{"n_layer": 16, "d_model": 192, "n_head": 3, "n_kv_head": 3, "head_dim": 64, "d_mlp": 768, "vocab_size": 6539, "activation": "tanh_gelu", "norm": "layernorm", "norm_place": "pre", "norm_eps": 1e-05, "positions": "learned", "qk_norm": false, "attn_scale": 0.125, "bias": "all", "tie_embeddings": true, "parallel_block": false, "init": "normal", "init_std_qkv": 0.0223, "init_std_o": 0.00394, "init_std_up": 0.0223, "init_std_down": 0.00394, "optimizer": "muon_variant", "lr": 0.0155, "beta1": 0.9, "weight_decay": 0.016, "lr_head": 0.00786, "grad_clip": 2.0, "warmup_steps": 200, "schedule": "wsd", "decay_fraction": 0.342, "decay_shape": "linear", "final_lr_fraction": 0.02, "batch_tokens": 65536, "seq_len": 1024, "doc_mask": false, "train_tokens": 314700000, "steps": 4802, "dataset": "wikipedia_en"}
Each number is 128 + 32 x the weight over its row's rms, rounded and kept within 0 to 255. Layers, rows and columns count from 0. The size above them is the row's rms in percent of the matrix's.

# layer 2 MLP up, 768x192, rms 0.209, rows 319-336, columns 0-191
size [114 107 115 159  60 107 105  98 107  70 110  98 103  70  83 101 100 105]
[[ 98 140 180 129 115 121 121  75 205 165  99 133  63 157  32  73 174 173 209 142  56 109 158 136 120 190 120 116 153 166 203 128 130 101 126 113 121 143 154 121 122 154 144 131 116 106 173 100 118  89 140 123 130 123 144 100 140  62 192 167 195 101 143 111 106 127 164 149 103 118 148  95 163 145 123 131 105  79 164 131 166 115 135  86 166  76 151  68  98 109 117 119 141 195 103 166  70 117 109 127 139 173 103  92 133  91 130 118 166 101  99 177  90 137 108 135 110 155 154 130 100 130 135 118 151 121 117 132 101 113 161  75 107 121 185 161 138 101 126 170  73 165 147 115  46 153 153 138 133  90 123 148 128 124 114 130 106 103 179 121  85 144 127 113  48 163 125 108 137 133 143 105 194 159  98 141 128  97 191 106  84 135 118 140 150  99 148 117 146 121 109 146]
 [100 130 165  78 176 124 166 104 114 136  84 165 129 153 138  77 167 162  87 144 146 116 121 173 149 108 160  94 171 172 134 124  88 197  91 117 135 108 137 166 124 168  84  63 101 105  75 121 124 160 143 126 144 126 136  98 139 129 160 160 107 172 102  65 170 102 142 172 183 120 166  94 124  80 140 122 182  90  88 130 139  83 131 106 173 142 189 147 132 131 131 113 117 171 143 150 139 157 140 105  78 114 154  68 141  81 145 140 121 136 121 135  93 125 134 152  99 102 108 136 155 127 138  90 117 142  94 111 116 197 120 104 133 117 118 119 197  87  90 104 137 106 131  96 120 103 100 137  96  64 147 126 139 185  72 141 122 148 153 125 109  89 140 101  64 175 117 165 127 142 150  43 101 115 148 132 167 163 124 105 182  75 211  59 123 171 127 161 119 135 110 223]
 [ 96 183 125 137 115 126 117 201  71 150  97 186 160  91 146 130 159 101 128 131 124 111 107 103 108 139 132 171 116  99  82 138  99 167 135 120 155 103 118 112 141 150  97  69  97  74  94 151  98  98 151 120 129 204 158 114 146 134 185 206  75  75 111 187 151 159 141 122 153 142 128 134 154 124 140  76  88 100 101 202 150 109 131 150 138 144 121 180 134 161 137 130 142 158 111 163 127  98 158 153 138 117 137 103 104  90  93 172 156 130  99  63 163 146 103 105 167 162  71 170 148 120 112  99 162  89 145 120 199 167  54 194  90 120 138  44 133 114 117  43 127 127 183 163 184 127 147 132 141 102 166 168 129 130  85 149 106 130  88  91 139 167 158  74 141 146 102  67 132 189 133 133 134  89  83 100 130 119 137 110 132 119  98 108 126 137 137 126 158 114 117 120]
 [172 152 131 143 155 127 152 107 128 188 150 121 109  88  94 163 103 184  75 124 124 112 158 136 115 119 114 159  77 166 175 139  74 105 128 176 141 105  74  89  97  92 109 182 202  88 160 159 190 127 101 113 118 138 142 108  82 158  67 137 126 112 128 122 112 141  58  98 146  61 123 138 167 111 144 162 148 137 175 167 153 108 149 161 125 126 206 184 136 174 129  58 151 157 115 192 126  97 170 124  70  80  72 152 106 140  99 121 130 135 139 108 162 173 121 124 157 144  79 183 171  86 132 142 174 144 148 168 103 131 150 112 116 108  84 151 134 134 176 115 138 158 140 118 113 124  79 101 148 176 150  73 163  69 166  74 148 121 135 139 125 145  93 127  69 156 156 120 125 137  96  40 147 126 126 120 130  89 186 114 138 125  97 102 116  98 115 134 138 143 102  83]
 [107  81 205  93 158 111  96 151 121 118  61  90 158 161 113 126 130 170 179  67 121 131  57  93 143 153 154 111 146 130 119 145 130 128 120 130 137 146 140 142 135 178 136 118 113 111 152 114 111 142 161 158 144  79 145 152 196  86 123 145 155  94 140 121  85 147 100 169 184 166 166 130  94 136 174 102 151 122 120 136 123 142  96 120 136  84 171  50 177  68 165 159  82  95 124 212 144 153  78 151 114 146 129 134  72 132 168 146 128 174  89  95  81 190  69  81 115 131 131 156 160 156 154  76 106 133 164 123 145 157 168 113  87 141 210 107 102 162 139 102 121  68  84 160  87  66 129 123  72 148 101 172 126 138 102 161 124 128 147 137 117  86 136 121  91 147 140 109 109 114 129 145  92 162 142 172 149 168 106 162 107 163 121 144 147 127 179  94 143  96 150  71]
 [111 110 112 139 132  71 116 123  85 134 169 174 152 140 164 145 185 139 114 133 175 119  98 122 149 138 151 113 128 139 145 152  93 127 139 136 105 148  95 122 138 131 136 105 136 104 145 104 176 155 210 127 188  92 162 152 167 149 128 114  93  83  85  96  73 176  77 125 108 120 101 183  78 139  82 105 170 102 137 177 110 101 134  94 167  88 133 113 113 111 107 213  31  99 123  36 166 178 136  99  95 163  69 115  95 146 143  88  70 113 109 127 135 124 147 139 124 117 155 139 116 105  54 184 156 178 118 170 148 112 133 122 128 150 137 152 136 125 123  97 233 138 141  99 158 127 112 113 106  88 116 125  89 145 116 165 142 129 139 155 184  73 133 125 129 135 175 137 157 157  59  61 158 111 114 120 154 153 168 101 146 192 146 102 138 138 102 122 132  94 100 116]
 [110 112 179  91 148 135  68  68 147 134 174 125 120 107 144 160  94 158  89 218 141  90  65 156  76 122 101 166 133 127 152 131  77 143 158  83 120  79 139 181 101 156  46 155 168 110 117 135 100  91 168  75 134 177 162 107 129 149 101 125 121 129 127 158 134 142  88 186 132 157 153  60 110 138 122 128 110 177 129 103  93 157 133 192 177 165 173 115 125 180 127 103 113 154 144 102 136 129  96 146  69 139 145 144 103 194 146 133 141 192 165 134 114  96 129 140 115 101 172 152  92 106 123 163  67 114 157 127  92  97 125 135 119 121 111 113 105 120  89  70  77 125  68 139 113  86 134 162  68 114 143 116 130 106 142 158 136 192 135 140 138 154 101 129  94 175 114 155 174 165 114 137  92 118 133  76 123 127 154 122 177 105  85 171 117 184  73 173 124 173 107 126]
 [161 190 107  94 156 158 144 153 118 105 134 116 147 148  95 119 112 122 176 148 168 112 188 169 122 195  93 134 140 164 157 149  82 136 144  82 115  93 145 104 140 118  61 113 161 127 137 109  57 121 119  44 119 150  87 167 154 146 168 119 184 107 105  61 124  68 150 131 179 103 104  99 149  78 160 163 130 121 145  72 194 154 198 137 117 141 109 117 131 150 159 117  92 128 115 120 139 196 140  82 115 103 133 121 129 162 137 106  77 121 135 122 115 166 136  98 128 125 131 136 114 134 133  96 155 100 164 200 121 165 119 127  91 147 200 103 148 116  94  93  73 110 139  99 107 168 119 116 137 109  93 176 111 162  92 149 118 135 124  72  88 176 163 155 113 136 171  84  67 136 160  97 161  91 155 139 161 176  96 183 155 187 106  96  73  75 103 145 128 101  96 145]
 [140 132 159 104 108  77 116 125 218  85 133  98  91  96  81  45 184 127 108 107 135 138 147 138 124 125  78 152  92  76 145 115 156 113 100 159 156 184 159 119 108 116 117  98  89 141 102 142 110 182 151 203  95 126 128  70 116 128 153 103 166 172 106 128 139 197 143 121 173 163  72 140 126 106  88 114  96 138  96 127 118  73 104 142 155 136 138  98 118 132  81 131 119 183 116 147 102 144 140 158 150 158 143 196 102 129 168 102 139 127 164 100 129 122 102  99 194 152  90 137  96 133 183 124 121 170 137 163 144  98 153 104 172  96 111 161 157 149 118 147 129 166 146 151 188  92 126 193  75 120 165 104  97 136  90 100  79  87 111 186 149 149 110 122  60  85 104 113 174  45 110 109 187 155 110 125  83 133  95 156 152 100 161 116 163 111  97 156 153 123 147 154]
 [167 153  86  67  74 120 141 132 107 178 109 103 117  93 149 118  42 144 107 186 142  75 151 128 178 144  72 133 140 125 117 100 110 106  92 142 174 135 128 194 143  76 134 170 152 105  74 143 158 147 148 139 154 172 156 151  79  97 118 152 109 161 122 152 141 117  70 124 133 133 179 139 159 108  90 138 158 149 140 137 145  81 162 119 159 169  98 126  86 101 102 123 105 129  96 144  79 146 172  94 163 114  54 168 157 118 105 131 172 113 109  61  95 184 111 191 151 121 148  52 126  88  98 156 173 128  88  80 157 152 221 156 155  91 133 114 111 117 175 113 102  94 133 167 116 106 138  87 152 107 146 138 109 195 128 163 129  50 108 130 168 135 108  96  76 147 146 124 116 163 109 106 166 131 162 127 152  86 157 143 164 129 127 118 139  92 126 139 133 172  83 110]
 [154  65  76 112 213 132  60 157  89 134 178  94  84 200 135  80 166 139 139 162 104  94 171 149 145 119 122 154 125  94 135 136  90  74 126 162 181  85 109 130 128 161 114 135 124 128 115 160 126 163 125 116  97 160 105 131 104 126 131 164 102 156  95 177 145 154  94 127 165 125 116 133 129 103 162 154 123 152 142 124 105 104 114  71 109 167 138 154 122 107 164 149 137 138 178 142 153 109 109 178 105 209 151 157 141 148 168 116 159 146 165 185 129 108  88  91 135 133 102 151 183 147 145 116  54 169 156  99 122  85 129 164 150  71  64  77 152 131 114  86 158 116 164  98 109  49  96 151  96 130  84 164 129 203  63 124 133 171  72  97 107 135 129 128  86 132 141 136 118  48 156 171 126  92 115 158 170 133 118 136 116 143 123 116 152  75 111  74 134 113 108 115]
 [124 129 140 121  82 131 147 164 175  95  70 125  72 164 154 117 134 111 107 113  98 111  97  80  57 161 133 116  92 141 119 125 160  47 174 123  95 166 159 104  89 176  80 131  93 114 107 124 107 140 172 141 109  30  84  88 139 107 107 139 150 122 183 123 122 143 208 175 116 167 118 180 120 106 154 152 146 154 147 114  99 140 129 110 122 160 138  97  91 149 100 149  63 166 108 102 173 114 203  98 149 168 120 155 174 189 133 116 101 134 164 120 107 145 131 152 147 119 102 133 207 106 165  93 117 138 132  99 176  84 193 111 131 137 156 169 135 113 139 135 113 129 111 166 128 140  84 181 118 125 116 131 116 158 168 112 134  92 141  95 166  93  80  94 109 171  90 104  54 159 157 122 119 166 106 118 157 172 122 163  94 133  43 117 142 124 122 138 139 122  89 187]
 [152 177 146 114 122  37 114 103 137 161 150 122 114  80 186  61  96 167 131 122 183 140  85 162 131 133 151 114  76  62 173 167 115 115  71 122 138 130 186 193 162 125 115 171 158 101 110 148 107 142 116 145 149  71 116 128 174 158 131 100  91 129 132 113 153 110 140 110 212 144  84  71 161 108  83 148 127 123 160  78 128 112 118 117 122 105 112 125  83 143  82 128  69 135 142 137 127 134 128  97 141 132 104 118 172 132 126  83 110 145 160 103 146 110 111 147 131 121 164  94 155 176 105  90 153 165 185  82 107 121 140 181 124 102 134  88 132 172 112 117 117 161  92  86 146 111 117 166 158 161 104 106 103 143 100 175 144 147 132 164  56  88 114 162  99 181 123 188 161 140 136 172 122 157 151 118  85 122 161 149 115 112  57 108  30 143 130 173 122 170 167 167]
 [229 109  90 104 153 101 125 100 107 153 193  98 166 155 123 122 140 161 116 121  91 110 123 121  91 140 142 151 184 181  91 116 130 123 118 156  87  91 107 107 130 112 177 102 107 159 171 182 145 171 118 149 117 106 177  87 100 150 112 191 175  85  87 105  76 101 149 138 117 133 131  65  66 153 124 127 115 157 148 131 141 110 137 101 123 104 155 105 127 156 167 101 174 121 138 197 101 124  69 136 119 165 132 121 142 118 177  81 156  60 116 124 107 122  54 193 127  77 131 112 105 125 143 150 134 104 197 145 184  79 116 101  70 148 129 118 157 129 139 117 173 124 108 121  92 166 165 117 133 110 122 131 110 133 103 133 124 156 153 152 160 136 198 104 101  96 162 131 123 131 116 125 133 149  56 150 192 139 147 120 139 112 146 104 114 186  31 182 141  74 102 146]
 [106 185 165 129 115  96 118 100 102 190 147 132 124 137 163 121 156 143  75 117  87 116 130 121 103 209 152 102 130 146 145 137 108 110 152 161 152  89 134 106 173 103 159  65 105 159  92 144 110 112 140 127 163 136 173 107 117 213  77 117 131 105 106  74 139  97  67  77 107 101 163 110 164  93 154  77 103 127 146 156 103  80 101 194 128  91 156 140 118 215 122 201 139 148 142 113 131 150 144 142 116 138  65 135 118 184 141  84 119 112 137  86 154 141 114 136 141  66 179 154 128 133 145 120 173 141 162 137 116 113 145 105  82 124 168  86 108 110 207  80 166 132 142 119  80 152  90 138 103  76 187 101 134  87 160 108 148 170 113 198 172 144 128 103  44 149 161 136  69 130 101 114 150  78 115 162 149 134 125 124 176 123 112 154 138 113 156 121 130 150 165 112]
 [168 120  94  56 144 110 203 173 116 177 149  94 159 149  89  96 163 135 116 166 156 108 178 103 138 154 130 116 106 131 119  96 125  85 172 142 162 180  84 166 146 184 109 161 148 140  91  79  83 136  75 103 141 100 105 121 123 148 196  77 129 111  80 185 118 145 162 159 147 167 160 164 102 134 126 148 125 112  90 151  66  80  99 144 120 165 112 106 129  91 152  85  70 163 120 141 120 139 102 121 108 204 144  94  71 131 115 109 112 137 174 106 129 192 154 105 114  62 114 137 156 148 141  95 150 149 126 179 154  86 159  96 129  65 100  56 116 160 152 132 106  88 179 136 181  92 147 120 115 139 121  91 146 123 181 181 105 158 160 130 110  97 105 167 150  93 167 138 157 133 135  99 108 139 117  77  85 139  82 125 177 149 125 152  97 144  82 132 133 189 130 132]
 [175  88 177 133 147 115 122 124 135 135  86  90 173 120 181 123 168 144 100  97 102 104 111 124  82 129 143 103 102 143 124 139 142 175 151  47 152 114 109 144 114 134  98 112  65 130 101 118 146 157  96 150 180 100 123 175 171 108 135 103 127 159 119 114 168 130  81 140 126 118 201  85  84 142 167 116 112 127 169 146 138 104 129 139 167 123 190  74  93 160 158 109 153 140 132 130  84 111 104 119  72 148 159 180  69 138  27 139 159  91 136 100 189 125 134 138 132 104 138 133  90 175 148 151 106  70 148 133 123 138  41 157  97 123 128 140 113 155 131 161  96  94  88 180 138 106 112 132 175 126 159 209 114 151 151 128 114  38 118 113 154 138 157 181 113 130 149  69 113 114 190 117 168 167 118 124  97  72 138 166 102 135 112 142 124 141 170 141  95 134  90 200]
 [120 172  98 107 151 103 125 103 144 140  94 115 144 165 143 113 147 141 162 104 141  81 142 120 131 116  87 154 112 152 122 114 177 102 109 112 105 111 143 156  94 133 138 127  89  95 183 170  77 184 143 122  77 174 121 126 108  94 168  76 209  81 105 130 112 133 137 111  71 168 157 142 105 128 104 140 158 135 139 124  91 130 150 180  30  90 199  77 121 155 119 101  95 102 165 141 123 153 119 170 122  88 136 177 149 142 186 161 136  69 128 111 160 112  75 150 101 143 103 160 131 136 165 160 101  71 130 110 159 128 157 128  80 113 147 179 165 112 160 107 134 126 127 101 120  98 171 119 163 118 140 126 127 171 113 167 150  78 171 130 124  96 124 132 158 134 181 158  95 168  63 123  99 144  75 140  85  62 122 209 204 167 186 162 135  84 109  84 104  90 156 111]]
# layer 2 MLP down (transposed), 768x192, rms 0.0489, rows 319-336, columns 0-191
size [128 115 121  97  56 100 106 104 109  81 118 107 118  58  71 105 112 118]
[[142 131 156 159 129 156 163 119 205 145  86 166  72 188 127 121 168 189 173 161 132  95 225 120 113 129 126  54  64 154 139 121 132  62 133 129 112 119 113 125 150 114 129  99 162  67 165 133 159 117 104 163 177 124 115  90 130 112 127 140 144 108 144 122 141 131 187  96  98 102 143 101 171 140 199 159 122  73 147 121 153 110 138 112 163 172 148 105  99 126 118  92 156 168  85 115  89 133 125 135 125 114 100  80 152 152 106  89 139 137  95 228  82 122 161 102 119 167 114 179  93 108 117 156  89 109  96  87  97 128  86 185 175 110 149 120 151  97 154 149 140 152 135  66  94 127 110 143 104 100 141 131 184 164 139 143 104 138 148  55 103 153 144  91  61 103  80 139 180  85 135 115  92  91 111 145 109 117  92 133  95 126 134 110 116 158 156 171 105 181 121 159]
 [127 140 133 143 164 120 149 119  96 113  48 135 110  61  77 126 141 109 102 122 193 138 119 166 168 164 182 100 125 140 148 115 170 177  60 154 156 184 149 143  99 129 127 118 169 134 107  99 131 166 147 151 145 196 110 143  90  94 124 128 109 177 147 100 187  82 137 161 157 122 118 130 122  54 154 184 149  69 105 124 123  93 146 148 125 113 118 104 153  97 140 155 150 189 122 184 140 206 124 137 120 122 147  49  94 148 165  86 154 121 120  99 122 123 165 153  88  84 120 121 158 117 122 102 117 100  94 106 114 137 114  64 129 124 127 104 142 102  85  42 121 131 110 139 182 146 150 110 128 178 124 186  89 171  93 116 154 150  92 132 114  79 171 138 142  87 104 183 115  98 108 120 116 133 140 184  94 113 119 139 163 117  97  49 118 161 135 216 130 157  97 132]
 [105 211 125 172 139  92 120 100  77 135  99 158 119 115 155 121 156  69 120 146 105  62  81 102 108 135 116 125  92 109 170 187 136 131  83 103 141 127 150 114 128 138 100  82 127 128  74 137 118 162 126 133 182 190 166 109 107 144 179 147 106  80  95 173 100 146  81 154 109 166  95 103 112 126 116  29 139 134 153 196 144 174 127 123 102 106 118 117 159 109  73  82 121 148 157  97 169  92 129 159 159 129 207 128  89 169 143 161 155 164  96  84 100 180 107 115 161 136 124 125 162 140 159 131 167  91 168 134 223 122 116 113  82 164 127  92 113 117 123  68 132 140  96 165 113 161 117 105 137  93 155 154 160 155 187 164 125  67  88 113  89 150 144 160 152 132 117 110 120 154 159 122  74 163  98  98 103 128  96 174 125 140  72 147 121 180 151 121 144 123  90 119]
 [ 82 122 108 101 105 120 115 152 115  78  89 141 172 157 112 101 172  65 150 141 130 121 104 121 172 140 138 114 148  99 106 135 173 147 148 110 126 176 167 189 163 138 134  94  63 174  95 103  56 133 167 105 117 124  99 128 167 119 194 130 120 152 132 150 144 136 179 168 121 166 125 139  80 140 155  82  65  96  83  94  78 120 109 119 162 148  47  82 117  56 107 185 108 104 104 104 108 135  96 128 172 178 180 131 143 108 172 146 145 141 109 158  96  71 102 152 117  98 164  96 127 143 114 106 121 115 121  80 159 129 132 154 138 155 207 102 142 140  75 157 118  97  99 146 114 137 180 146 112 133  78 196  91 186  93 174 141 120 115 103 135  86 116 127 191 107 102 123 107 124 178 182 114 138 126 158 144 159  77 119 129 160 159 145 180 123 117 113 138 110 183 196]
 [134 127 163 115 202  77 135  86 119 152 103 143 110 129 110  82 169 101 113  58  84 220 123 107 122 120  63 141 105 153 191 142  95 149 115 108 156  73 145  95 134 159 113 174 151 131 158 185 113  90 141 138 168 177 116 115 120 153 129  93  94 130 144 123  98 183 111 141 162  94 130  61 113 139 156 102 197  98 136 118 202 121 125 120 114  82  87 131 160 128  97  77 143  75 184 156 175 161 100 131 156 114 116 119 108 102 131  95 134 137  95 104 106 130  59  88 117  96 149  84 117 154 176 126 141 118 180 132 133 106 134 100 192 148 105 143 108 146 135 135 135 145 123 109 109 165 146 151  93 118 116 204 121 162 152 143  77 150 145 122 110 156 188 140  95 137 154 143 149 157  55  74 109  72 150 163 140  41 108 155 138 185 139  96 139 172 155 128 110 145 116 135]
 [102 147 162 135  66  92 168 122  98  86 154 171 144 162 112  76 130  91  94  71  90 144 109 153 147 143  60 165 155  80 116 127  74 168 189 120 103 171 142 161 132 152 116 143 143 119 118  95 131 159 130 116 118 138 137 127 145 120 118 173 159 155 115 182 158 159 131  84  45  70 115  54 136 125 102 132 161  99  97 226 147 115  87 194 113 119 107 132 127 129 159  96 116 113 169 165 116 126 104 173 137 179  91 101 139 194  66  97 174 136  87 141 156 133  99  95 133 100 113  60 107  46 149 117 148 108 179 103 118 117 132 130 131 117 169 176 141  89 123  99 180 114 184 157 135 181 150 189 109 125 140 145 188 132  90 157  98 105 140 129 125  87 116 129 121 160  77 138 166 134 123 119 130 105 141 151 156 171 138 133 155 123 151  89 131  74 141 152 150 106  89 111]
 [139 150 110  53 131 229 127 122  95 100  88  95 185 172 139 128 178 131 149 108 101 168 166 113 117 147 159 192 148 120 122 146 140 101 117 123 138 129 114  62 133 143 143  97 126 144 117  99 131  45 110 128 161 165 124 161 155 109 107 122  93 151 155 101 132 116 167  98 147 117 116 167 138 190  80 136  81 108  94  88 158 165 123 113 169 111 136 138 126 126 104 100 197 115 123  85 145 144 109 135 124 148 144 103 135  63 162 157 135 114 111  82 109 121 136 131 104 142 110  70 170 149 106 148  96  94 154  37 160 157 160 124  84 156 106 163  98 130 125  96  99 159 147 138 135 166 160 153 196 100 134  90 150  86  84 118 180 144 115 122 148 114 144 103 124 164 167 181 137  66 135  89  62 133 152 115  64 109  97 147 109 210 200 165 164  99 121 130  87 145  93 101]
 [111 106 170 163 108 119 148 186 141  72 177 163 121 111 118 120 119 135 143 176 132  90 154 134 109 163 140  53 154 138 155 144 106 170  85 122 138 128  95 161  78  83  65 146 109 184 184 144 147  81 170 122  89 128  83 145 142 121 150  95 116 146  94 124 156 162 144  72 136 111  67 126 119 124 104 179 112 112 137  96 135 149 179 155 153 120 114 102 146 183 124 150 108  83 107  60 156 114 158 163  80 123 113 152 183 174  91 127  98 162  59 133  91 134 120 178  83 154 122 130 121 141 122  99 154  85 130 129  66 116  71 113 106 149 167 114 125 122  89 125  63  95 122  97  98 155 199 137 154 124 163 178 137 160 145 107 136 159 137 137  69  88 184 138 151 165 137  86 126 116 131  97  85 112 186 163 126 153 152  92 126 184 181  67 122  81 139  91 173 177 125 119]
 [133 106 154 120 131  93 192 119 115  92 153 140 178 107 130 130 130 178 125 144 152 130 102 151 113 123  84 111 148 126 141  72 102 121 139  99 155 129 136 111 147 102 191 125  91 127  85 103  73 117 159 171 160 140 114  84  38 192 119 180 192 140 107 141 144 143 125  73 118 167 144 115 129 107 128 101 102 118 106 104 160 157 148 133 168 105 156  81 128 161 127 143 102 123 150 100 123 128 105 182  81 171 118  93 146 124 104 166 124 171 123  62  83 174 179 127 145 152  96 187  94 111 141 123 132 155 149 157  72  94 134 166 133 116 173 139 119 192 170 127 153  70 178 182 148  48 164 171  60 140  90 129 111 145 107 103 125  73 173 112 164  85 152 144  74  92 131  60 153 159 146 155 156 119 118  78 108 116  75 128 155 175 113 119 127 111 174 122 113  69 173 151]
 [104  95 161  91  58 135 131 120  80 150  98 107  90 120 131 168  88 123  83 199 111  90 128 126 167 186 104 146 131 179 112 135 148  98 100 164 136 132 120 142  90  97 172 126 133 120 127 129  86 101 184  77 148 164 110 147 113  96  56 141 105 123  81 133 159 163 117  93 152 138 111 139 158 136 138 127 113 103  99 108 144 188 145  84 102 142  96 127 161  90 176 156 137  88 139 105 109 183 130  97 138 136 137 118 171 132  93  89 170 131 120  72 177 114 103 141 169 113  78  73 161 142 129 108 148 109 135 151  92 164 106 114 119 105 155 116 175  96 174 131 112 133 161 140 126 177 115 196 130 153 125 104 138 141 109 171 142 182 134  87 172 153 185  80 103 153 111 145 105 109 133 144 118 145  76 134 126  85 209 102 106 133 163 148 155 231 153 130 165 143  34  51]
 [120  59 107 126 145 147 144  99 125 119 120 211 167 143 166 103 135  57 153 109 124 126 183 133 114 151 120  84 121 124  72 115 142 124 159 105 151  86  98 178  93 162 143  91 122 117 130 140  83 188 135 139  98 191 147 138 116  96  96 176 126 158  89 125 104  96 163  79 147 182 172 134 187 158  87 148 157 116 139 153 155 120  83  86 159 151 131 137 116 153 141 129 100 115 132 122 148 106 120 180 134 119 157 117 103  88 149 127 128 179 222 178 151 129 101 125 153  96  79 162  96 163 136 122  68 145 151  82 151  91 145 154 100 136 108 127 134 113 115 183 130 134 108  78  80 129  88 148  99 111  75 152 166 158  80  81 122 102 157 130 138  82 106 111 136 137 174 123  93  64 120 177  84  98 179 146 121 128 135  97 106  67 172 154 118  50 113 137 124 157 185 202]
 [139  66 136 166  86 121  79 140 134  71 132 124 158 173 173 124 104 100  94 172 115 141  92 123 116 121 151 105 115 148 104 119 133 137 170 152 111 118 142 103  76 154  94  69 123  73 102 108 110 121 159 112 158  94  34 117 114 120 123 106 179 121 100 150 147 124 202 156 147 100 101 103 130 133 102 108 195 176 122  55 139 171  48 128 188 164  65 104 150 105 165 158 108 145 139  88 137 134 182 156 151 201 133 179 126  98 110 142 103 130 107 144 112 220 111 133  53 111 105 151 123 116 152 124 189 114 133 162 108 177 117 102 206 134 145 176 162 129 102  92 165 140 100  87 139 114  82 145 129  77 166 129 100 153 122 160 127 103 132 125 161  93  76 129 127 196 126 154 116 155 165  68 128 142 102 129 147 151 166 143 165 137  83 145 120 125 153 122 121 131 101 124]
 [131 131 135 143 130 114 138  80  82  94 144 158 148  88 110 126 101 111 175 155 170 239 118 139 153 149 119 164 134 103 203 149 119 125 120  98 134  98 174 135  91 144 113 136 166 118 100 139 137 156 119  88 165 112 194  90 145 134 100 130 127 167 205 176 130  85 122  93 151 146  95 100 159 112  84 156 111 145 122 114 111 196 143 126 116 141  74  89 106 136  54  65 161  86 124 164 120 148 160  97 219 116  89 110 135  94 166 105 115 157 104 130 111 127 119 109 101 142 139 129 136 130  81 127 163 103 166 116 112 135 128 130 131  76 176 135 103 215 150  97 130 156  92  87 145  74  93 120 122 116 119  96  99  69 118 158 200 145  92 133  96  93 145 114  94 161 154 115 185 127 141 159  87 112 181 118  76 143 126 116  95 163  83  91  75 168 159 166  97 162 100 140]
 [155 139  65 118 165 173 120 104  91 159 156 111 103 126 105 113 192  48 124 126  58 129 127 121 130 117 128 159 166 193 154 133  90 117 145 180  88 144  92 132  70  73 154 121  43 140 140 156 160  84 111 109 127 147 154  32 162 122 185 111 118 106 144 125 156 189 148  62 138 112 148 145  61 147  81 182 164 114 129 128 180 109 117 141 136 130 191 119 135 147 166  97 148 129 121 165 137  96 114 134 110 117 102 127  82 139 130  91 160  66 121 113 141 156 104 133 134 149 117 166 103 124 185 127  98 156 158 131 184 135 101  83 116 120 125 113 102 101 178  65 139 128 137  87  96 144 115 149 155  68 137  90 121  96  82 156 133 167 129 181 195 110 177 126  79 159 148 192 109 162  86 116 133 116 123 170 117 169 156 165 140  91 117 138  89 109  92 152 149 131 128 123]
 [104  91 149 166 130 186  70 115 116 115 102 106 100 142 128  90 118 128 129 106 115 139 141 132 137 127 157 112 164 111  61 142 141 146 160 174 125 116 174  92  68 134  88  77  77 124  93 130 106 123 137  72 164  78 176 120 104  91  88 137 131 148 164 134  98 186 105 166 166 139  95 100 128 150 143 127 102  66 135  94 149 195 225 117  92 137 118 141 214 107 127  75 153 115 167 164 139 107 122 102 143 144 152 170 145 145 129 149 142  83 132 121 113 150  69 128 129 113  72 172 123 156 174 132  66 145 192 170  98 137 118 179 134 108 160 145 137 159 149 197  96 107 151 143 149  42 119 139 103 108 135 146  36 103 164 118 113 143 169  96 118 126 149 115 128  83  92  92 142 154 164 146 114 109 127 182 150 129 139 159 135 114 172 144  79 107 106 134  68 157 168 166]
 [182  91 128 118 136 136 146 114 133 113 160  57 125 144 116  95 133 141  73 163 158 166 152 122 158  84 187 117 111 144  74 118 145 186 179 119 145 136 129 156  74 134 148 151 134  72 117 126  93 142 110 112 123  96 106 176 141 131 115  42 158  57 131 114 132 156 147  83 130 190 123 180 115 150 137 136 102 168 148 163 112  49  99 128 118 124  61 112 118 133 120 144 125 116 129  83 107 141 135  76 163 176  88 138  83 132 135 158  66  95 134  64 160 149 127 109 138 159  80 172 102 116 108 155 166 169  80 164 158 126 141 110 143 107 127 119 144 178 154  56  53  98 121 123 146 147 170 135 159 104 167 158 201 129 164 154  84 124 182 147 121 133 132 162 138 166 125 130 115  84 160  74 105 150 177 140 102  56 125 114 146 130 135  90 114 176 116  95 159 154  62 138]
 [131  99 166 161 173 130 150 118 109 139 113  92 153 170 140 110 202 102 129 175 101  88 156 123 137 150 143  50  99 115 145 177  96 104 135 165 148 112 180 168 147 104 173 134 106 185  94 136 142 171  89 162 178 119 119 132 115  74 151  64 120 132 100 199 115 123  87 151 137  46 135 118 137  97 131  95 141 204 155 159 125 105  99 137 130 110 155  64 108 151 161 148 116 151 141 126 100 112 131 137  98 149 151 155 100 124  74 137 119 139 216 125 149 161 164  90 154  82 108 106 133 170 151 150 112 136 105 124  71 137 105  82  92 144 148 116 102 165 105 149 137 101 125 143 110 120  83 106 150  91 179 170 112 103 112 138 114  62 133 120 103 151 147 224 184 111 146  82 123 135 149  94 121 129  86 135  85 135  88 145  87  76 155 171 152 111 180 145 106  80  56 146]
 [ 95  98 150 101  97  83 132  95 122 121 141 125 120 131 162 153 136  77 159 160 157 135 163 108 102 156 127 129 103 123 165 152 153  80 147 101 168  85 160 136 117 129 167 143 145 129 142 186  78 172 173 103 106 112 140 108  98 106 153  81 206  48  96 113 142 145 161 169 122 125 113 152  75 136 126 100  88 140  92  91 116  75 173 124 114  74 150  44 179 114 143 187  71 119 175  99  99 149 167 158 136  77 167 138 120 127 142 114  86 136 130  75 196 152 122 162 133 134 117 122  99 159 119 175 165 108 130 108 141 119  93 123 140 135 155 109 149 101 127  94 145 132 156 133 165 147 103  88 183 133 102 108 171 153 154 136 107  76 156 121  35  57 126 147 170 126 136 166 110 124  98 185 148 151  97 158  95 138 126 192 138 129  84 187 130 107  96 135 173  63 184 103]]